Weights of a small transformer language model.
Architecture: rotary positions, biases on query, key and value.
Each number is 500 + 50 x the weight over its row's rms, rounded and kept within 0 to 999. Layers, rows and columns count from 0. Numbers have three digits each. The size before them is the row's rms in percent of the matrix's.

# layer 5 attention query, 160x160, rms 0.0544, rows 26-31,57-63,89-95,121-127,153-159, columns 0-159
074:489523477383515504521485489508547524513584535525612538466567431561507453436472518384347496457445542525531566523392523497505586533550582478437451490551505568510576487529483438538514570479549539528555520528621508482447447520524457512553527471529400459471502605495504519458467610393588509498550423589517507519439514498543417475519477538522384446458488444460535479473463477477502456428555482556425528474568585570562456525519494460583538519533553490480513534511438511532510516460479489
070:509512526429484440568471410498449548550462516498644495397484493511423507431514448511585464492493490474553492514603421521543463494417488516438464533469522495556550489484498503512547491488441560566565529523484500566456525487418428447470492522424436559509451442509503539476393484469508621521445472483426489573581565450527548569483436544369560512444413519534423632449458487387568472473519537509497613441459518513489501476549513495440478546398549498516555521548512507531474453514482511
078:542484450436589470631486526482548537435554541506449483531584513484468546377552491625571570509566437562461510523384506566424485475441528429523549371523489467454534441472451478469505496470539516539584515524538494398558473468439429492502565551509535551440533505521602551507489565467424537486442523549501459495465568490443534483498444493529448553438503454556532527467461479545601494520589482519548476505482539545532443459482425476547599490527462459491473422511574481475484499414574412
075:537512527459464422390532462489427553544540516500485446552481549511461487598488459506551492566441473445490493483451499475469560560490527523461491548486548525480526464477519528439385492606608543457503549539476441510438499545471507506450506572528476437472443506511560464451471424490411520574411368468474533532528620490495375494456463534555432576593480551507545494409417416551539485502552561540524581591500469545505566562554472487547492539541492470568468456504598485468392479470493559
080:532551554435547435449534487584550506425486505588502592470555432517446446449510454471465582548479549464506527534550408516366536611437521468492480479456549547457563521470576409544572501571491530529533486450521463526531508434550521484559503559618518462447471603525497477556514514422516524566561526459402454489554494629470431500512455561477482495555418430547549437474527536530548543428460558434438512475486521475568525505481598544509470517463568426508455563482453471442543461452507452
077:436555536458489400450462475402418515505540456547527464538584529503377455510434626439471389487524540459496460500457531484536467512470549499475555521548451420497544475594497434495419453496530471538447423475599522467516520487541475424543452480559565476484543442474451564591400440534522470506488610421597577558515567504486497537475543442412499504483502470457504450555419443465551565491480541477456554467492560523526493565537539448483563533559513571544482450399512601493552520480523490
056:479441470558492517456470546467520419446571555501584588517509443438474585435495472506573484509573507515469493573518430483440411416492495483508502575450504524429511464566443479457407613475493480437563446468547552529575458446418551568514521504463444489435524451510480495505559487487422459554463464439386494489570472491485435480507566439461563514462479494500482478471442582452448439509539450481377496452542507473471399426421553407472525458524444519556435580575454424410435529510507503
043:522539448406579442486577536572529513507462555503446470602383442498441441473450511535510504505517609556506481578444482513482479535460564358383519487520531517506576530434467495525480495546516488349493516565548461491499565564426506483464486520536549526458447338493466542474578500456501554462520486476596402494462490540518469508665512491492456516497467486512550557546510498503567468573460523565505484434523559492603514497468441495511515496521482529579517538463473466473515386487513485
044:520395443570467535504454405547499478570510462521511501513535515522427487504445524463498477459512463395414461510518466485487458419447458520542519497565441402402473520441512497521577430463459493556445491512499507482501572447472461544507487577465483520499471566561456445498514582540438519551572485533502469439515521471508478508530552490565578541515390570528550377467413448380562476520448478464448550473551527530388490490428447520473403581514467395469396583554453514525431538582543537
041:479469536472479479557542480414481553538519519407284495518501440485513497564495529534468490499505508522618461507423588477490557614540498450491447511572451404596477540539447578479549494495453521476471537511453524537463553426488459532443489469548396515520571475513492553562494470473415474488451534476514519559499514482482494402518452506461466466472580563495539575464543488561450494459621535567617501456497463560555536535427501419534599464517495545533556597489489532476501561435543501
038:447510487414543562523481417473507517505469467572478423483481474484449619462552471532496478535611507483446486521404583461558478611422475485501541432465450565488539517503509435481427507466535506615549460532494467518459483464542512461442553537533546431582476648470573428529515452531466539488491494433646526506548551460541570515452380499415481436506529539474573534513514474551553557389557553454533505533448466534523541438555492482585527472598510575511502548479539551497512542540506474
044:529540545415551468449477483517512407495489458511455502500529517561539467423487506500490570609394491464508532469550469472474551461466576430465507518573481476437527425487520573512466425556510458476544527478506544454510567480477465504542443503474438555494439395444478498510457433474417347565552461556428517522443532502465538530479508537508548525510353453487552500473557578498504485479421536507445475445644654505454463586432502461533480541474471415465472454500516398526560480429442514
034:497425430507524517480474617539564478604480436440520487523486434510419417600500488480454478523469446557498515437488458504498465496543489448456439528514546417555591512523510472521408471507469392454404529522542438564528448561456453501474455447401504574522520439526534464528497550522614424490463534550573504548419525484424456491547489468558572535496435486456537530586532526446394609441469381518410589497485556442485468520504431447464486527550406505512512511428510511551462530504516480
072:510452487578415532492464460503559458486479484500544475437495548526505488495457532445536512448572399506346503418488426535452457524484505504548510549495549491504445471443491550591551553493486468540521544480602454457459478586425542442438455500593552594422564447433520476485512511470445555415487466497458446495497445442490502548523511425508505563506536549515490524577545501501494590351549550403446554462492427560462475452413402578545553426541471530438505574479483563531551475527488583
064:503500365494500550564567599537506516480483478483496508377454390445574484558441509519499526481535545510515474541492454454405512439533490476413587552493501487502486428415577436515464591489485464388426484484531502495489585562465392525428563484441519477468470576485448519454522552443525526460484466431564471430433445547479482500526541466478402535477357430522476467501579472497509562459510579575465533424459525477446441598561451499544518439533525484464524510478534531546469406510477462
068:483521505442502516574485502436535513525538532505598491396460550486402479553556500532448506468585475479602628390479530423530549503440534567552503435425512514483571471533457528494543511445535558531463517548508450415404523505529451554494527500482511533533455529560533460447406495545524458479554555480527486485494535427490557500562435476501575595459534520438485571432428550515520478544503502543516430492503505553506591374439541543441546545478469364497411585570524501431490510614520496
064:580525459405638406538526470511555495528497479429521458531495427469512421449509509603463522549526466582537540585534482530521473588469479417393457512506433493502579547421425466505520506480430525448566500509458430504512477566512455482395502389580481486539578477448546552502413509481486485478464495457510495524578488447467437491487485586506471507520624552409541579513378467468511454540428501469564461485539564485534541450427409502451488458564417422500515540532481503482473506511555510
062:581483408517408455489442479518546511487504511574492422531488526614509542521509424473483437467521469456405514542526412523479440551514462516432506523488489421431356434519392461453498525541557508522581514473467502611524483544403506486491649528545551438437487549479531517498490530500465521539513442547460443488515552483555526517504400475496434474474383509476519596481566456468508474460478516546581416551506570485567558429560474511505436488557524453599577459463512483517489408480488427
056:532607564394538447425391524509542504539545538482437542502469493536600405483534491587570494511466527482482512501541585421502551445481502546575504467494515507472495473485533438566483540543506562554562571466473460437498484445456590505477475444567483467510505509472421509489437524569522403508538434537393570550519573530457498396541409481523568540644488454466577566488553522458540538460453473458429535450500498528549510563504635477464533556403482436499497488552481497534476529582467543
066:564527476488445509495404561487417497513566516493487468474492484474454472469511485466444547567535464504517478466510426571447538490622513482518398321469508513534424537516454509471432522408573476572491508516565592559461531492489508532512504475546522556526462478511509594456499496591483538456565596445429462495502489462462432461568463495542535530385495527490460473441564495521514462478538379468546493549493391521518434496496489588526443393458529448500621474523488488500378512568449583
148:455517515482538535473515473529390529438509482498436523433535570438494525410464526562636441470501480558432538516437531624551463517560527461512464575428466530509547433458527460523543553582454542512517579555561562623455487528547486531462487510467443526492442490529539460575582506488447419450509476601412414447574591514454541604458511579533491547539481457471538393511478525530430539526577581440511504408542441458485449468500499508461516514543519445519539533400524451530467475524483464
166:428476469518486386586453513437437485526547501500598567520518446558500445463523488519450554460490545469522562498421494528525564460496516562522583516534440543470580497453505477595507588497457573582583526525574607486449490525508407527595511443566531513480426554477453483534502488425466534504476482468530397517450525553572444501515528574558357456404547427423558459431528492521473502553469530558484556489497502574525434520505499512528583434498512559547451582476514414570435488416499495
177:482504489466451475507511545484355416504498549481574556408445438457449475480587468444535457494527538521510459447545514436464588549433451535450498480524549489510566382491510495522576559473518580517458476546515481562411512481429427541472412568483381540481463534507507620502408522519575534459462427457477508593521532409468580605492546518423532514478485536524498601496402434505577445456467585513462572400478542523428504520486463494470519550470493468563534506546525530526482501500550550
171:562510464401581503548548608468541387491567522498411480538483511436514482512545533595598546538479473597445531549450495422493499517578565450541539497579515467469512460538387431499525449478507541538491397532503515443599512512485489480467479454477513507453523485478523520534509543414417545573487521613404475540575575481472522453522403510483472483436505417502404473523479436504545524527622565568504514453443504594534448558511405518519513515442445492579555463532462505426482472472485483
179:507517514496472497407513477450466560499609513516482517544545527522499606554400450512519467587500531477496580487439501456424552508518568550454505490524591497498528457492504553464384512561586541530505483455473489477483477516508475430500632578531426460407470445510486454393473557488439454574402402547493527529547541476487488504558474505568436559615429563521521552459432490576445452492497576504556575558421457476521526505519484509482476583581429502471435553541553444481409513494407463
166:543515573507488526414533504527443460420524486501477574452532490554520488497390422490485553505506494487428569561584494551405528554416486503539436514468531514504495489546564493517536548585526537491562514410481445511589477408515573553479517520475527486534485561522501491517468505437569569552536542480433540483559395545553407419506462506527530554452468488611602387426492510566551580450423506450537435392452489588500437547496510522432567502427496410476471477447436427517543471457461460
170:484513510486485450427472596532390473483515541581509395563548556538411383497398578501505345478556448445565453580554455490548471458500522508558470432551498502539536457515538445466478487493484473467468499443438550448484500448460478414492413573573587580503508490462522488531474435534486404472472544431568565553517493538412498534477538400459473530422444502472494467545483422476451529588522593468544465425417493533594490574541530500494461474563482499534480490468560532506447524537467512
063:490511520607522480462534484526474459507468509429448447468497414443476478445522493537578484498466568479505448538474401534521465528552534517517524505457507574444608482524505512462508517514510520427426502432492566551494475507580490486432531465399358466523499490566485446621410512518593607493500484474433444445514460527497465559525541508473531552441564497428508413457446545405381582485542456452431544522515456573464437481515443387416466547467505524454452534547405461527521408556485537
057:494565451497460539499500575455538466599503528600485523465590508477570445606439499555495537390512544530491473419500493490543489524620473468461523491525424518522619374517447492524408542379495440474515419487499456497510527522479411477526433522543430516442572484537479509555572387494479560505542527539472514498479461478436516424581479445447385553480416464506579508508491542520505538487473391527551528455495431481536488537465408520396542476458456597494532477515553472551486555478493490
051:544532493427478509584540555501468438518529558463468547438525522507486488458575512441474454520513504489510445533455515546517519495462451527531554464433490474467528569488595509534590536554547574423531507535446500573420530400517444451408521570490472528485547517516478475454408554590577582439463399424584456533480460476491529555553555509480475588538418460458378490472416514491553402486434441488471565378462494558434445490461482400538532553476492393461473589535480464476503511533499580
055:532345414373523462534570477539544528458585461457472445456481453478499527519447561497505500545468426447457390596528475469465550455553622463565486516512444480458547558571470466519576526453550479495525484475592623499519531521531495435426514525500517488455489601432502442478500584437461533430584524511479545579565474548527476466548449539551442484440462497478423493561441503515517426512495615510548451462528393549562468446487502457481537430456442493460546546540496524519458541450542490
058:565526504468512511444492445413514439507513475448444534571495574558442533461563489521532479532502511402397407432447573455487410518523539492474516451523573542483374468574424500545423422512503451476461556503461453517486473564428532540518575521492469458388419599442483523486453529453467482538490423574587441574543612453583507515539459504496500549573492529457492543464558447508508492428488495483584490510514569489475469499440417409571471479591471502529536585486532591514481546465473580
062:520580541477554509534464469524517598456495468519439536471625501547468440517483517499531510451523522554477505511541438635480528562477462477519448395577476437442512449475537519489628453503548493483546459491474480552603510522522423514505499602538532570520522523522432440525510364520480547589520507529430468539487388592487411524554451542569544508469406413587515522490562557493539478537440568513546564485559410528560456566456553583521524442451530412523525528482469540478523553529534471
054:435494541427437515486421548429452484419445495544462507516507551541471522524424515434473454455468507527561486492533441632508593532512476488355495505565512457452577479440460545537494425505434493551519521461558469444518465524510504528472498527520469491498490548472432451480465581622492491442397561454526604565468425511487444530424490405411509524379432456520406521470470522558485494480492499457488493435461546452540506458627450450547485518434581462527463414494422517491435470557571519
# layer 5 attention key, 32x160, rms 0.0553, rows 25-31, columns 0-159
126:506522497498600521507513421526555533562404572487439458535480542452556506534479574577519453541434516495456477346594562520525538521512471466494493582500663526500507509512535487446483575515454518447466521454501595505484537427426440545497512521542527585442395578526553517513508502444562542506556507410478453567490590482521458539429512456506503544546506494555511494494571492402465494451504496485458486524494505547506534566527421374549592559496532555453511489603431477495571448571553425
128:466520449510473521461512465523634480497550593521465502442580515573462604501453424446445397554431551568533520525494486593501513482437487471459564441517415463546475495513503447506417461479530517448475453472539469555484493431500469500464507470477529438453459506543566494536526433491540460516477521436478484539391508489519554504384542464538524506528543277445495458455434476508438533506511458544520466515543519594466502640465434553569520542507491485511569597447483517542418478519443558
133:567508484419551457511450570503498468522526562550540507507490521531478558512525406418481473395509469526452472549496447579586484403483447465576537450495571529523559530497555684432666477532541660524480547554522468479434563507459398598439498513369498442555555451528567496497481524513429571528511510555511477522534557451498524442550546448542529495516513503503424508582470468432507462480480552523569560524533514529421508481548517489523531530463484512486433561482478480499492542453481498
129:474562438525459450557491532513546478530509465399483395486439544471475550463433523511482590526353548491401546501541488555404583428459504452568482446496542503511528493569450515611506550510565506477579530522466478530444506522488516506435512547508564437612536472413555490415482516559512520506521572542458519548542532537471492555577413550422427463455546427546534480493448519465489446554492510564472503533516588421444578581553549464563470482553495506456535556637577490464477543539522458
132:545599523556644493432568463428446543549589557542493522429441539565526442597533377440507527512567472440439557540547511494450529512477495428435476547533499538455449470470542444427519466469505498546544531454461441455504526440564525486450493458451500539441464509512433475538426462547500541480459547501561478510473561474509479531387462541584459511497444455531522518523453494459513432491618541587485457554541486370451515438488464388498431504553406509570537475594468507567515499448548534
128:537584471513515487526462465534524490457592554564432497489479466512514392510469542407557536417548538554484425412543503439485539526488449401528630429491541502546498548467589500542496496542489555457671516526533495558568516491597526572516529479590433492551574521533453437557564427472443461583501510468508489520603494693488533522571546524492499524486511544488555504482485473570553534458500476471496452507475492547433451529510492505481436566398480468495543443560543545494506451526484488
131:634517530457513493473479433480467478470527554575514524514519534543480551479500618517433591596519462533471547480476449510472506495524460521468563478546468552409489494492597429503528527492451454506460478546543494394530409491500501591502444495417452525517460468563573551536499542519492497465477633473462538639416521453533487578567532565364523466474442587557508498545489467490473521508477476611536551507470444474529462527573574443568514465449463552447440515490497575541377425490453504
# layer 5 attention value, 32x160, rms 0.0787, rows 0-7, columns 0-159
101:560535608454486581430539509485499507433497473396513434550442514470524433573576541502430448473450494488476550502472529479511471461659594473459515482476529416440545480501497475557483489578503541570526426514470571568565485551470439549447466395526544537505458417457488494594564471526464506568491508531460503502517504496527408487490448383498453509528460457489460486570423393534423567495605571482546527455523492505511460549478435484558371460531519494395488462471508507498399561484488527
101:458528550477545547444549567485523472507464499428573445477558577516411432521513480512428504526557415455554467428503413460433442426408501506512590498570477530532455529593529507429472475630550506502485470432476483445484493497536474564533555621541531568545476445556579483489499453515568518561495507473511531444495412552485428499541494544468435540542592555563482578517432438515497477434430482476528488524480538479389530526467460536480577504597537531578515543440513420397562474523483603
097:473518439520473455357383520527512496513538487492452589512438479412509565480497561457446523507524481529502453434516517493481524450522503503464506423493526527506502462585495436458488401484528464442474450427452481523416506504463531404486470457475431408574534471533539414470568487583447542452526501424465513587581498478533527587446498491521558495534495456483415578637557434448607564490549508428497474552354476526560461443486487433470467546556535488527536509492572419458576506473525569
103:479501529543487602523461456553479472519434534593407504536476496469515499506584517507583548550529458523470474575570554520433516485480469467447523565470515497558535428492480502443486473502535499490486523666524403464553525573483555508417474569517463478475453444520477509430467482657429402493539517447402551530549477492468525553465506531508611619476473505461485452482362486479386529496491539412498471544589579537462529471442497588494555487487501589431493524506456513538546519438465478
099:501480480484467505563502468493479468399513491510450439570543509440473466426536520507483467451475407476535468575556481436522478463551590480537502505368478493586414535510488511504503474398458517527510495487447477479448486542512460523442543456552535428452549556490482527566475523527518518463455530435492415537432466542475424471486604577477483428537472469543550592566505439491530472506622463586369383506594493536460505495411635478419609398413519515537504506504533547513502483521505551
098:520466489529473491439432523493509492468495530480464540460477660566513527497516524539515428492474546451512407503566397471431505498615395461547497545339509502560505522558423518501560448582526529433448523498484514429507442511497509439434517547475398548446447561504534562526582442444410509450491563510562529468541470495421515461526509479532495566540520513507496481460493516521531478521505478524410521482541520499526475561604544451470419538533414501498596537414613460544394425485528417
094:486516472469520503521495531492577401629482529485524434516438550549466544455585485500565496500615512496543539565516589481525523514546534509469459481596559462551577483534378493437519512476536496557537545577484508398478545440498574548466551484555625500421531576505494490530542521432551480486467484501512563517470478512387490561537468508395448453456513462429452491512503418499499550495478474407503568393490401489488459515451512437470462602372450498557559526489443481487503416453565534
098:564472484444403569483517513482560521524522483509453413451558489501605528506439451490441464505495473464507494520432512465593484490555427460530461447452486551478504529538513484508510464495444523499484647553398507475582509433456625491472571574465440593495457446461480533452417453488543519504568531478463654510490569476570462408503415545508528541493564429503551546613475531482583494431511466402460440593472555501477497590479549481498441502501497512515455430534486566470470469406531545
# layer 5 attention output (transposed), 160x160, rms 0.0978, rows 0-7,32-39,64-71,96-103,128-134, columns 0-159
088:494500560559580476431443535559445478548470486562422529480427461510517563473460485502483559549524462515671439481493458501516474541532542509529516519565535517472517531606515524509474483397542490491484424510505447487548486389494615558513523490455484473426459503543591592438528451475530478550517477519379444510553467564466546493607522524526542552475449478441473537480531597491576509526422522509411414481553537434435489507475544566496576487435541568580439460566512463449553632488454489
094:559514481469498540535457552508518507497528512570479599516587470440482486601473464464504481556535552688509460479499577456482618482504483524411499494430507490541484504391444562568535517436508443482563476531557442601504494508469474395523531542519553561411572579424401484507452524560526428509479468462499536538571501498544551509562438474493519548467474489524461499480575505553555500533536487495427531515557548567498446479601593461572384534537496481559448439471453560465404469531501486
096:486524559453513492624420501600586540479465445444511466452466499437562442523564524523514399518560516600411469565437493424522469487629444531524499547417532532538500414465484460427475571468496541590456504522544526493529460551553505542539580523584589527519520444537455520587482434558518541556429453572520561488532491458524568465616414545516510429500471520531450476472449544407515455463447461515529580542498462444500482562605511451487468458588560443483512467508556485522479539509452491
096:524390377531539464432482561481481493586526488459559490573486527459434505442505326556533568520544435472529520500553408477470462459515547522439464574532531411458486509564509504511480528478561436445494478401537557509499414548421496637466401447535500512550529603502543408568453456370430482455475528461525414465522558534524583458468464473497461509475470551464516473517597469487560493422526435502498536510490500503504407574467514465501461466472512514516552526555570478549480478481535505
088:426466499462542452529462541516517570426472531561531524516522434599491608535479460511474567452524473478509478550435508466438506590505479478507492549489427476482479600512610581470471454563378506494603545486542425526474498523490486485504522571434527597471476491415504477460609386479509512513568494494487551460544418474616572408410432538562470495435548463562458487551530503521459488469433553530551466558462546514459483514401541505610598568485489487465497476415465567490444469465481480
098:529587523480443549491498471485572439490457467421591531533498428576476449496491438505464511540551507535464514534485486515483375450409421484430535524643502462537573550514550502516417501488491442443574502457491424576525523511426512444536460533492479571570488430330468468466472477502516533566441491388524525580476491488560475545468439489436410540544505535472492443528478437512466527494502554533546456466542442421377528518545486513425568493524488572537402552489531459595547553471533507
087:513489516482500535519443523510465550447535443413473450494450498581524574464486487401473474501455444605543514538479424573483571550513433492465572518482456519424464553490592520607572482520446417568539411571495492617483489511504582383498379526455580512463500491467584413509518533584464579551449496448442493437541487529513540523418512631548509496516516477452426521472541530571518463567539490497457416557543574451573520521498461460519497558528524501535496523448521474594575504518470439
084:505543407491488555471469559567415469454528482545497515588498486454416411504537575499449506521439554505585542397490459539477414558516580498561479477546600453490461490491545520429483412542501418485512423523490468590543482494507425493479486494528559494460573485500416509466467533520546514567439438503495438483467413475436473506481496473493492526471482576476437554491485478581405471515469557458495596487548470478506413470575510509471557446413572463452442489574554477600514347632469487
060:468520530531467461601566497602580416480502465499527520606629505458514546524524483635477525521479495578486525519491436501477444456514479489511560569449343514491563491521469500473582516528505445409572496566518537506441601474423475420507526550491511590481487463505481531586449505511493589557510515524369577582506555497632508462456492528551562476503542447569436530536549475482451473571489480478500546491476464461568545530489522510471431502468510485431577468533399447469431499492538466
067:513506411440580579473523509443455525522517580522540528551382593518533455534590542551529481530503487496509480505513461452496399558412507519515593454552602459495480550445530477505496497533483505464521425505512507542518440461532491485525459494514526467496345553444517580500458505566509419412521518428649555412514512456460465502536426511435423506476474467488421519478405517537527560477519479442496503524550532408562472467611470443491556457467509477516515548544534460484582493399422611
065:511471538488488515495508537495451519422513405524554561596521505526585523588596411511491531469560506488469414450509434479559495534409433468516564497445465589557435474445534488483483424512510467555502508501466456457462526527493531370504566524503560501444449524487559529471539488501496477413599495482443548433579421440617508469328495487530437459573443583454520469462555430465582488464525555481532493441479440541456444563543518468550580427477513445461581502484495547486523508467408539
054:489501462531563570499520517469526468489494502441644453531448436534552484545504519432455499491550588584520501482482470433525408450493484455458508525465560492489572524463485429499521578488505414433558535478506547522498476482402505506390482583447512577467443580464515466473538460552530586523534456474487433485514491416427441541572437482392509502518405466494442501437446582391514468433524539421448451494519541605498529431506441456599572445479394464514467484550595481441506510549437471
065:524502363456545475393467480547487479420456452530505545538524545554433491494541543385455419412475478474479489488646500523450495541510568574513481565591654502491492495512542519542508466476539441429537470506453535457534464479552559571590550500445518424514426491528486522525453613427506396422554547431543514472494509577502496506547523511525422515528477396547523520562446469588434532486512452495473423563506444439504420545441571532501515445495514461475481518460538472560553475486559516
057:507587441575499559468540544559493527507414418520502503459484550442533507502484572446545454418406526564514467526497459433499537529548409511464489666572519492500598531467528543408468540534525537476514437407453499546614478572471488440601492501508551453567425501529544543426478397465477470447421515443474457455523486490472500494495477508496393598522518416494538501547537416477466503565528569471455551489536518436527536499583591545507452481427403524525471456547477569505553449493542449
070:524504554501482450472475469413437523534573472478508532486541548450535553435432518587492541490493467443511441430488565564545493575502540538445473482462529487545370441455375510468525493511503429621481474497513533485492481486534578586460483442522550609421501516544628524396512490515574542479555556582533423477463466436456477529452495531479502476538488570410545497448527447561441436426542491527555502452491554460430554585464417455476479510617491621519533563447546491511518524426494503
068:502430480532454534491557569498556472394434477515589516434537504446504438491428575488466442586567513566491480423459516541524462490456496518488573470486444481522524479469499557460549486485475422563523453450495544513625504575519515375628501423476543537511512495489491584417476479550416457476560541485445529403494444540463513521416475529570458453555466606512498534499475541529520443555576468497511568552523459531481445493530586436478424562480466446528540453464526599414512505386391485
055:433501460512398551491373512594488520471472422452510478381576566501456502527534502510498484465526457626546479485474409539500612394513507528480491469474460500507519498495509460581386494500491560520573516532440517425553459493548549486431560533468506399539496438556423527474495425572468508528530439527475497455516453546516476446409494470630518495513469565505492561514498517528562487533458529535401476565441501590413540398479501491467461629525492524471461482484521507444499472479507631
059:424456578484543427424489423486453451502526489435585389468447516525451449397462430517502582563458486485526533487508603477505475498509527465528537531532663509491456483507523352509487422485504343498559485509489513508567476424482457537475498435481480479485526558443464487543541452462522511459486487524461517519528502539428457541443503528390416456421567428495540411441495530455471625479515537595507535440498473493551515509507491542479535503522445398445430421443515532498482520500569554
059:507498479464564522453506436442465487495493510492489515486456509544500543528502511488547543525459582550530556490512445530536505561516482620451519458555484522486576516434546572458421457455464544467517459467473568593528564456444524506434447480367393392451433512575465467480551563515488542491459559535503454560402669551444595519580515462389411551476593504471493428533511464521482538498553507410421503492526517535507452572470449483489499587471566465503572482491589503535504477466458407
059:508450501536449455463418495427493406510525511444533516481547514551442484534474592569451474607443501456488504507487470437453437413522478429430490535408446512548503456479496504453526396531552474550519484545519465379496472430551509517447511450451552596455604475411530508501477478506462498588493496449499475475510522553439501473509514648485427473549532339526517484454436550531565473505494467459431572545454467415606453616504493426445548512531564485504489435498545477547521555501425514
058:574462495432594531573521510458452511553526569531447479384523521417459516540530519382488497439532534390489463495415521446409550543434483475481469474533572447484507476537522514616442461565474441421473436578497524523475443524571457518419447512519441459472508512518510546440442515457521438438470505451531535657524501500504542630496473454524504460404547459565396526523492473472505526507508511554460521625504504466504504526419455450513529487437513492505411472404508435532537547467552424
055:457432405585495485553534552512541544499550583534526499514516437456554458498498529502455464506428432476522418463499526524434451427528599589495583469555550453523524454464473568485499543465428395542470551549553542504409534555417533507450571582519583472427488461541533475538488574578494502442553435590463438470520496410562530526463645526507522504486503547530455499569470525641453478483476442447443530479486485461447556562464496499554506503557526440568502490543452508463502553497616416
055:466530471402491502413486506589437518521488582588529536594466515489486453501565434530459524519450442453517457549582536475628429529473469479556444409484482509498453449423549452552548528518443553550502554506474398500508485526558492386510513503500568522493504485511471561469433450469553348478408438503574566510555558426470506452530506450460454527469522468431482479395598546402502474514531457477502505513484611583497550474514449560479503502507536466487555539543456510571460468404501601
057:529437549519473507524485490488516419539495490410539477506517516493473577482499537334384440510456511515492457489507424479458473506581543448395405472527520465526507455529451472534445462478504510500557541512582507386466588520501525464369455528567539433559504576450545445576475563503436538581476471455560543598452430522486462482490519458361519484491517532471499603496508575539463612485471611528521449584515495493472481522493433442452500462465543481444498590452447455529578501524529505
171:499508425432484548571589480374486522423536471465557473552548556483544460481500500430516450431438514484373568542501558472524510471429475522484493471469461458437570522392467518472503577569446460578555546453495544504475495597485373494443471504522482529541527506476467388548488567524486522458490549500642568533400575463523505503434515478466496480466513531547541476494434451547459489443557459456548534496505434549541517493514424421491481398528449444410528527457493484519464355509571513
173:430500480528493486487492410505560499439485436470542414484487528534493518430499471490524493456504423339499562492464406476497439522491493504549478430550416469437497526597573434440498489516539566528499577496377526441473505561564542556493465458486459416594450430559630523523556484455446573502497532545516442509447411508509444488474594532497544453529548538518531563568423404447498434495450524509515452519432453443499601498500436561450539513458521559433574534514594442496550523495469443
169:539427458529420506429552492417465439466571518600499591496533509506440524473466602490493554510446497394539543424508522536480543546373487519426454473578525434443561614519509526599572417542498462425520519483469466529479527460457511457458440492417452531479450536481532478406491598426455481564461488469497478488569463531572434490414538475538525540504503523412512530529553542598536502587488485490487406391539527480529547424433515515558488555473510545539483523516421521442558464539575512
180:506621635495534544498541441530532479443505535512411541513442485517549507589525582464511447497468505516496525573432579564496531482490519489562507430557477609523489509428502547469513492481507524459520544519437436502518538499485499436530560557487505533463442412495502585409496536600575525536560443550487650561457445501440484577562563482574564519450526480544431523448434516515409546532452588488536448517580514499465566384501418538457491464460459462507419568453396477464506480480531527
170:528526573535406528464538447478500463542563441402483514498466546407482399513465566483478445520394469549527506447537515547574496479498544449471506488473546508536504436546454400492552516487629395534419494488396607468499516486462491518475508485556468495508577483538477520531477548446496524451380514480489497559487557518402444567577592520409510516602437552494494478465485473478532518573563438485399528475614512534508488469596495523384413475522539537524494534550465502467612521507493484
172:504395510503536439476500535466509491499606520544335427532469538451455572465501476478469512495446520403489512505478486548462572579641534514549492465368513503430470416483454472479561532504539516501470501483483540514517465560527513484470503479538459373430505574618522545539469475504478459365543469588486544449486476606461517499577510413517578452453501522452490584486524546484515469515478420487498509527531565559603451462478534458599483505461471439417548489516518566432459474525492548
167:516595539462455470478513527512524454516481505553544548492581501468423422580544464494594543517595491442441496480501557486459397431468490535515399514514574528573482410574398554410405492463598564465456522517510509410527601468511440603528625528581459484534465521475513566520528449460523480457485516527565555543458424502520483469500457477485555514436489500474547533508460494565547524455434467476502532474486399527419500486490550544474473406450479510479496403506477590377430529516557524
167:474463613486528494517481460464517585527444472493491475469497510575547556500469474574542510475513465471414469517485601456510607428465433499469513541478398516426611547546492507590564567479480554536498532524490571482524488472468541526522500513469472577542450536515519498522556410488466424435509542524524578468527596571504554511535497496546556470523552412529577495539535476410607547504481420531494416553481533532506588560459491467496445483556365559578488514432462506408514647454527577
056:537453526513461455443468487483462485570487482522521534509442539486462434559518451660548483491544553454612445469528512487447470578524544513572419514524564507525387429574496517500539461515482515445375568542551451539503461524499528533475464565553512526468459562483440514497591512484647525427528489486564447435516472504470454499479501450538559514625535424464528429493529457490494530528544541539622486540389524412411446484454476570509498484579500509604551563448561475484555534484452485
050:531468490586495425561495578498479523538470435478411502517545455478449575593470517478365541511413577509465518502534476469596537411537497465431471603488485497474588488568485568469502522547487541518509482461546493515547539506402420425530446580499506572482486461557483536434507572506508493477446482360403491531496564452506581464612466451554505579597494556464456423409539535495514489483519461570577534476557511582447454499473507386513519451524495618509479448503517496501533474488476529
062:444501509508548452454481510502451476511492569488576385504543473565478538510498404441422470442481476522465458492486512549488532467532584360599624429434472491545442447529531454428447498500512492521567495450467503457519427548478494575498555531601605466505613465484541530616436456523536451448506557445503445438500505421425492563480502575507531453539495505577441488552431522482429537495541457515475510525513552425427517506395564564459513494474346557510464511464489511535481506445517555
064:498437433457540429515471530519500510474505563546463537533541501538482504431441589512456562535453512488436470462517485540516490495466499500463462497487482452443494476523467505486506549628338468607510484515604466523519601502535497548562529488477372413538462508514488466578588554391452524470439556517421518521460470518510494480564472342399424517440514485515533541507500456465525474533502475497567519449438445538531523519449577565478460590632593513468596487578498499470471502507572534
070:496483525543534436470472514502604464428493460490486479498510513560492575536513456640536411598657466500469549516451498513496536456482455530483528438477420566471564473401460573481504548526500634579514470469586460557450554506536501462567435435546524502491475483508527516577480492516505556511541500556542407407540443458526510509493536483493587420520431518385558480405525509430516473485478495454599554539452477454381517525439442457524527564595503478526549498513562459469436458466492540
057:481513557435503511465488467516442484500517535499504525514491518535520482533537504472575458406611497564583557523460468485578485514443568351442451565579501608505438552547588557529447439478464483462532501544547484516450473355512471477557603487442482483457410510435463478584417499438556484546536513466510511476530488511563493546411484594564557442494608500575490475484492449439464522479576482519565462550417475548580468439458501455409543583523594522474536531476496514501438456487422509
063:510409528570521548655505543444466555381577544492494519495516537459557580504565427437474478445606562562510520464501466482473490521532562447554530421457497476448563585548611553512492503468508461428569485470484532565507444506466479475548519497476438462508534504485413427572536577487480483567533486465386526482561552515612478486491482448502508490510448466561451465542495460401579507524585586453493468508527489553585531389476550497554544448474480420511500525523467415494464480581423456